Each number is 128 + 32 x the weight over its row's rms, rounded and kept within 0 to 255. Layers, rows and columns count from 0. The size above them is the row's rms in percent of the matrix's.

# layer 4 MLP up, 512x128, rms 0.0684, rows 15-27, columns 0-127
size [ 94  97  86  99  96  91 101 101 106  93 102  92 118]
[[ 97 155 131 147 137 126  97 106 154 158 141  92 158  85 118 134 190 136  71 174 119 116 187  93  77 136 104  96 166 121 157  95 166 167 129 196 121 165 158 126 103  97 126  81 100 169  85 155 134 114 153  67 134 130  83 113 140 119 120 151  58 177 205 100 124 148 134 111 119 121 161 194 112 141  99 119  95  96  85 118 155  80 159 132 123 114 103 167 120 148 209 180 116 183 128 131 163 138 177 145 139  97 126 114 147  55 139 156 143 182 121  75 125 137 154 132 144 157 138 139 129 111 135  72 124 119 183 169]
 [100 157 128  95 101 106 171 185  97  47  97  99 182 140  91 170 137 129 123 130 169 138 152 159 142 166 164 102 141 102  87  94 146 143 145  79 169 113 116 112  99 111 129 153 156 128  89 161 177  83 112 182 135 141 151 191 116 123 104 151 123 121 113 150 119 185 145 155  82  35  94  78 136 172 124 103  92 109  80 138 119 112 141 170 103 113  48 123 108 155 150 153 123 125 137 148 131 143 129 134 135 137  82  86 120  88 138 154 199 111 112  79 153 121 102 115 155 133 187  99  92 150 126 112 126 194  63 159]
 [106 112 165 153 126 149  87  62 170 113 155 135 168 123 110  91 135 140  77 126 120  92 134 160 189 135 138  75 182  96 126 194  91 167 109 206 163 172 124 212 126 144 146 136 191 104 130 172 124 149 144 173 153 141 157 167 110 149 114 115 122 112 120 197 160  81 101 151 175  66 150 137 115  89 101 152 142  86 129 118 112 110 179  85 148  79 122  82 160 148 176 120  47 104 146 148 135  87 150 125 118 102  97 122 111 136 153 120 107 113 122 167 145  71 130 130 175 123 134 135  92 116  75 144  94 129 133 145]
 [ 89 105 120 127 141  97 134 191 178 156 100 101  28 203 121 194 135 140 108 105 142 167 176  78  96 115 133 143  73 163 171 146 136 188 194  83 162 104 122 158 117  81 168 122 114 140 168 131 144  90 126  99 172  93 145 100  92 124 108 105 107 111 169 156 107 140 141 130  82 115 152 167 134 109 138 155 163 146  77  91 137 102 122 101 172 121 123  87  81 126 109  96 111 117 124  67 169 147 165 126 157 132  90 101  80 106 112 172 132 142  97 114 144 203 168 109 106 155 125 127 131  77 125 162 136 172 111 118]
 [129 114 103 146  89 116 160  97  98  87 126 133 151 154 174 137 147  51 128 149 132  86 224 125 111 129 123 138 149 150 115 137 163 116  50  85  90 138 126 127 123 168 108  87 145 112  80 126 161  95 131 117 111  88 105 161 157 188 110 179  96  99 159 116 180 161 144 131 132 159 137 119  77  92 101  67 117 112  72 175 149 133  75 155 166  93 111 155 153 153 133 127 108 164 130 106 162 166  47 151 161 151  94 105 190  99 135  92 128 117 114 150 177 119 215 129 108 139 121 148 137 101 161  70 151 149 122 128]
 [133 150 126 219 128 105 147 107  99 116 117 145 109 106 133  65 180 148 113 116 139 108 105 135 119  59  80 102 144 151 121 150 111  95 136 105  93 142 118 145 167 143  92  48 117  28 183  95 122 119 131 129 126  96 136 163 109 130  58 113  90 128 110 116  86 123 109 109 102 147 142 141 192 139 126 164 154 198  67 150  85 113 182 132  82 138 171 144 111 152 125 125  98 136 117 159  76 118 123 112 118 167 147  99  76 153 178 173 139 157 185 142 135 137  96 202 128 136 118  78 133 166 110 133 118  93 126 161]
 [124 144 106 137 135 126 124 178 123  71 133 149 134  84 133 138 124 139 158 110  97 119 126 158 135 124 148 103  80 104 129 114 123 120 145 113  94 156 150 128 153  90  61 157 139  74  84 168 112 106 167 138 151 162  93  76  82 106 107 133 170 132 176  90  70  91  89 183  96 131  89 124 116  89 166  79 157 145 189 195  72 138  88 103 108  91 148  91 112 102 122 132 108 146 110 169 157 199 123 124 162 138  67 141 164 173 144 161 167  64  93 112 129 135 137 189  67 178 108 115 154 150  78  79 121 137 131 170]
 [126  99 138 184 129 130 162 106 125 116 134 123 111  95 146  94 241 139  90 108 153 149 141  67 154 185 118 160 138 123  99 138  90 108 136 121 171 131  99 146 144 150 157 127 130  74 120 131 183 150 126 109 103 109 170 104 214 116 111  96 118  87  99 175 129 117 156 145  90 146 109 137 121  79  62 119 196 161 103 114 106 161 171 144 112 193 135  74 129  94 157 169 141 111 127 152 158 132 144 177 172 153 127  92  72 157 169 108  87  47 153  86 137 138 143 135  98 111  89 148 151 146 152 136 179 110  96 115]
 [104  99 141 150 174 118 148 146 189 129 105 116 185 118 105 204  87 184 118  77 126 148  93  91 155  95 126 140 110 151 115 124  48  74 122 137 200  92 151 100 151 160 143 121 166 117 137  75 101 175  76 167 130  66 153  83 148 109 124 101 109 136 171 101 106 161 144 138 138 124 150 159 120 143 125 116 116 136 171 149 106  89 133 132 147 152 105 137 130 182 120 127  94 134 126 128 158 135 101 151 160 102 129  81  63  96 146  85 106 166  80 156 135 170 171 136 197 161 114  45 163  75 153 146 151 158 101 111]
 [116 163 153 187 134 165 124 117 143 133  96 131 148 144 129 146 149 107 146  54 157 102 116  88  97 115 112 116  81 164 126 159 115 158 112 138 146 105 143 140 102 125 122 217 194 100 178 159 149 123 175 133 151 122 127 152 129 118  75 154  60 167 157 126  70 168 144 140 140 161 196 164 138 103 133 169 132 157 194 115  82 182 135  68 121  54 154  82  95  92  86 120 144 138 101  51  92 125  95 134 105 131 104 152 152 143 118 155 124 126 107  85 199 132  97 100 135 151 125 101  81 119 131 131 116  77  86 125]
 [137 100 121 178 138 125  93 150 135  68 108 124 151 155 104 130 114 160 139 153 155 106 118 103 132 154 139 168 128 212 161 124  75 138  94 114  56 142 131  92 129 120 151 106 162 115 145 103 112 148 170 161 128 116 155 140 107  91 148 142 156 122 160 120 105 150 195  73  82 138 219 124 122  83 121 122 134  62  84 142 101 104 120 127  32 118 135 161  78 132 152 197 128 167 182  99  99  91 163 165 142  50 148 104  99  62 110 144 166  94 114 108 149 145 146 126 118 145 119 152 154 111 169 122  83  97 139  99]
 [126 125  83  78 153 115  82 148 125 134 161  89 166 135 163  90 153  96 145 130 162 106 119 134 152 133 130 107 162 100 166 157  76  85 111 138 133 178 121 147 131 153 158 100 164 134  97 169  93  90 150 129 160  93 106 152  96  99 150 112  93 177 112 159  69 129  71  65 150 141  89 179 125 108 185 119 100  79 130 111 142 206 118 146 148 161 155  99 133 169  69 119 172 156 116 148  99 163 118 143 120  94 136  91  91 140 170 156  66 151 160 173 128  47  71 106 160 106 142 120  92 118  96 147 158 124 176 186]
 [137 145  84  81  43 147 180 132 126 188 127 156 103 145 170 131 133 152 160 125  81 133 132 118 140  77 138 165 138 170 119  94 127  64  94 116  95 129 100  79 129  63 229 110 166 158 202 157  99 118 166 122 150 121 104 124 109 112 156 138 148 155 138  60 154 121 123 145 121  71 126 105 167 111 135 102 116 117 144 111 148 138 157  98  88 140 164 124  98 138  71 114 152 173  99  50  72  81 155 168 110 140 162 137 131  68 108 123 113 144 145 131 166 150 112 158  90 128 165 154 160  84 155  96 133 132 157 126]]
# layer 4 MLP down (transposed), 512x128, rms 0.0683, rows 15-26, columns 0-127
size [ 82  88  89 100  92  96  94 104 108  91 100  93]
[[130 105 172 118 151 107 142 156 118 166 150  97 152 123 125 132  74 125 130  45 108 129 116 120 183  99 153 112 132 159  98 154 154 101 134  59  79 160  95  91 195 118 119  80 173 121 180 108 162 125 129 241 133 129 164 151 126  65 165 150  81 163  79 158 101  97 155 116 135 111 138 101 145  84 129 170 187  94 137 119  75 159 110 140  80 142  60 111 162 127 104 105  93 129 144 110 104 103 158 135 111 113 110 113 111 206 139 121 143  62 138 155 109 165  90 135 154 106 112 106 127 146 147 160 120  83 135 138]
 [176 153 203 142 134 109  52  83 158 188 120 159  70 147 143  59  91 133 156 123  87 129 105 144 132 120  74 166  90  95  48  93 165 131  72 172 156 164 138 134 167 112 123 135 170 160 129 121 120 151 130 121  86 185 115 100 105 101 117  95 153 110  98 208 132 126 177 105 114 158 115 121 105 118 178 118 134 138 175 120  80 128 185 129 150 119 176 140 135  98 136  87 128 103  87 114 143  92 157 125 121  78 164 158 124  96 169 135  62 146 150 136  79 129 137 129 113 116 140 151 141 169 185 112 152  84 137 133]
 [128 149 103 197 115  80 112 138  76  93 109 129 173 163 146  80 122  95 167 114 151 116 135 167  97  75  71 185 119 134 165  97 137 166 183 127 118  88 117  83 139 145 141 133 101  74  81 140 143 199 162 101 188  93  68  92 130 147 151 201  98 131 169 136 132 139 211 135 137 178 133 110 124 165 140 152 103 148 118 141 151 136  66  98  71 132 172 103 107 151  99 135 155 178  92 136  91 138  95 138 163 128 155 171 168 153 135 107  89 150 118 122 110 145 131 139 126 112 133 149 173 134 126  69 187 105 117 115]
 [ 99 131 149  73  47  98 142 125 118 115 116 117 179 115 151  92 149  79  63 111 138 121 145 138 111 146 135 133  87 116  88  90 151 150 156 150  82 130  79 129 118 113  70 153 150 129  94 130 125  90  74  87 128 137 115 101 137 111 183 142 124 130 149 181  82 165 125 148 166 155 147  57  55 204 156  84 139 147  71 116 121  85 131 104 136 134 113 167  93  94  76 130 183 104 115 132 151 149  80  67 156 102 107  95 166 105 122 123 110 168 124 147 156 114  96 109 131 139 189 124  96 172 113  77 123 186  95 154]
 [126 130 114 131 173 109 127 160 176 175 108 108  79 104 101 159 131 210 186 134  92 123  61 155 108 132 109 163 161 121 152 128 112 141 149 206 157 202 111 132 138  45 144 117 158 136 139 135  58 183 143 121 134 124 108 136  99  94 147 134 162 128 113 149 160 127 105 190 165 114 165 105 223 134 167 151 145 129 149  73 165  95 147  84  83 159  90 120 110 110 134 125 168 171 127 127 178 136 156 135  96 164 189 161 130 160 108 139  89 127 152 134  96 105  90 132 130 106 103 157 111 123 194 157 131 118 137 122]
 [141 140 152  94 145 168 109  91 102 141 156 180 154 123 120 142  77 149 149 171 127 147 164 135 176 208 171 146  71 108 106 117 111 108 121 162 131 128  83 103  73 142 150 170 132 143 104 128 163  97 158 140  78 154 152  74 139 179 175 105 187 153 135 146 171  74 137 147 133 102 124  82  74 138 149 106 165 123 156 130 211 182 102  75 138 162  83  62 126 134 124 110 136 114 123 115 144 144 167 146 173 117 131 140 177 109 123 167 183 137 114 151  51 181 113  94 127  93 158 145 114 132 173 109 112 150 158  85]
 [ 87 129 106  70 105  99 103 106 108  95 128 141 143 110 209 144 145 162  69 116 124  93 177 148 114 150 112 160 148  60 122  79 113  78  87 118 148  98 121  72 143 149 126 100 174 181 130  73 152 130 101 134  88  73 125 101  74 120 115 144  74 125 127 139 100 149 181 114 153 119 152 117 121 157 147  56 105 122 124 116 176  97 143 139 142  67 106 155  86 126 135  76 100  97 148 120  83 148 148 152 102 155 160 112 168 152 131 124 116 184  91 146  86 118 123 150 192  59 184 108 116  96 130 189 125 164 166 116]
 [ 99 144 112  98 115  99 192  88  88 129 113 169 121  89 122  67 133 146 157 116 113  88 139 108 135 168  72  68 190 120 165 132  70  69 100 110 169  88 157 119 112 141  82 129 116  80 110 166  89 155 165  90 157 181 128 171 122 110 139 161 142 100 154 144 126 128 163 119 143 146 130 135 118 193 152 142 159  91 200 114 147 114 109  53  98 148 157 109  79 125  76 128 188 135 168 153 103 154 135 124  94  85 150 144 158 137 129 137 101 161 138 113 146 135  72 159 148 141 138 128  52 109 124 158 100  91 188  84]
 [133  87 186 155 118 176 131 114 156 127  73 170  90  97 178 141 191 112  82 110 115 115 136  89 114 120 157 110 132 112 138  79 179 131 166 129 107 136 133  87 152  71 157 146 122  54 125  77 176  84 123 132 132 212 143 125 172 193  84 108 152 167  89 186 158 106 173 129 140 115 116 161 131 144 132 148 102 119 134 128 146 119  72  78 124  80 129 155 170 160 140 102 132 156 131 117 158 146 185  98 180 151 107 107 135 103 117 157  93 168 168  83 141 103 127 143 118  92 138 147 189 136 118 143 100 143 130 213]
 [169  69 143 138 123  91  87 146 115 118 161 139  83  83 168 129  99 162 113 177 112 188 105 161 127 148 155 151  91 118  94 180 128 149 130 137  83  85 115 145 175 115 124 115  52 137  97  61  92 120 137 163 164 126  72 165 191 101 116 120 179 107  90 126 158 118  93  95 217 117  95 126 126 104 138 106 130 119  83 174 140  97 149 141  85 127  79 152 181 152 112  65 131  90 112 140 160  80 128 167 146 149 131 142 113 101 126  98 146 101 178 183  75  80 132 115 168 112 139  97 151 160  99 113  96 145 131 169]
 [101 158 176 134 199 137 109  73 132 158 128 133 115 154 161 114 119 130 104 154 112 124 215  95 154 150 163 113 116 158 135 202 142 142 100 145 128 107 147 127 144 161 112 124 115 133 126 175 168  84  78 117  87 143 137 103 145 119 171 141  87  86 101 119 167 149 107  73 136 166  30 119  59  77 138 135 124 131 129 155 143 160 171 170 164 120 117 103 178 100 120 117 126 139 107  92 113 147 148 117 117 139  82 169 138 142 162  88 151 115 167 120 117 129 180 206  83 132 151  96 143 166 120 136 131 117  18 111]
 [ 97  97 121 163 138 124 116 155 177 100  80 145 164 103 111 146 163 102 107 143 146 104 102 104 195 121 141 170 136 120 137 140 112 176 134 102 103 144  84 147 173 174 192  93 149 115 141 107 124 148  91 164 137 155  99 111 158 112 104 127 105 136 142 144  60 119 201  99 105 133 124 183 102  59 153 101 160 128 122  79 111  90 138 158  57  79 159 124 138 170  80 105 116 117 146 122  56  93 132 113 102 146 106 134 182  89  88 101 110  66  69 162 148 101  69 164 144 100 177 134  79 119 110 161 143  80 111 161]]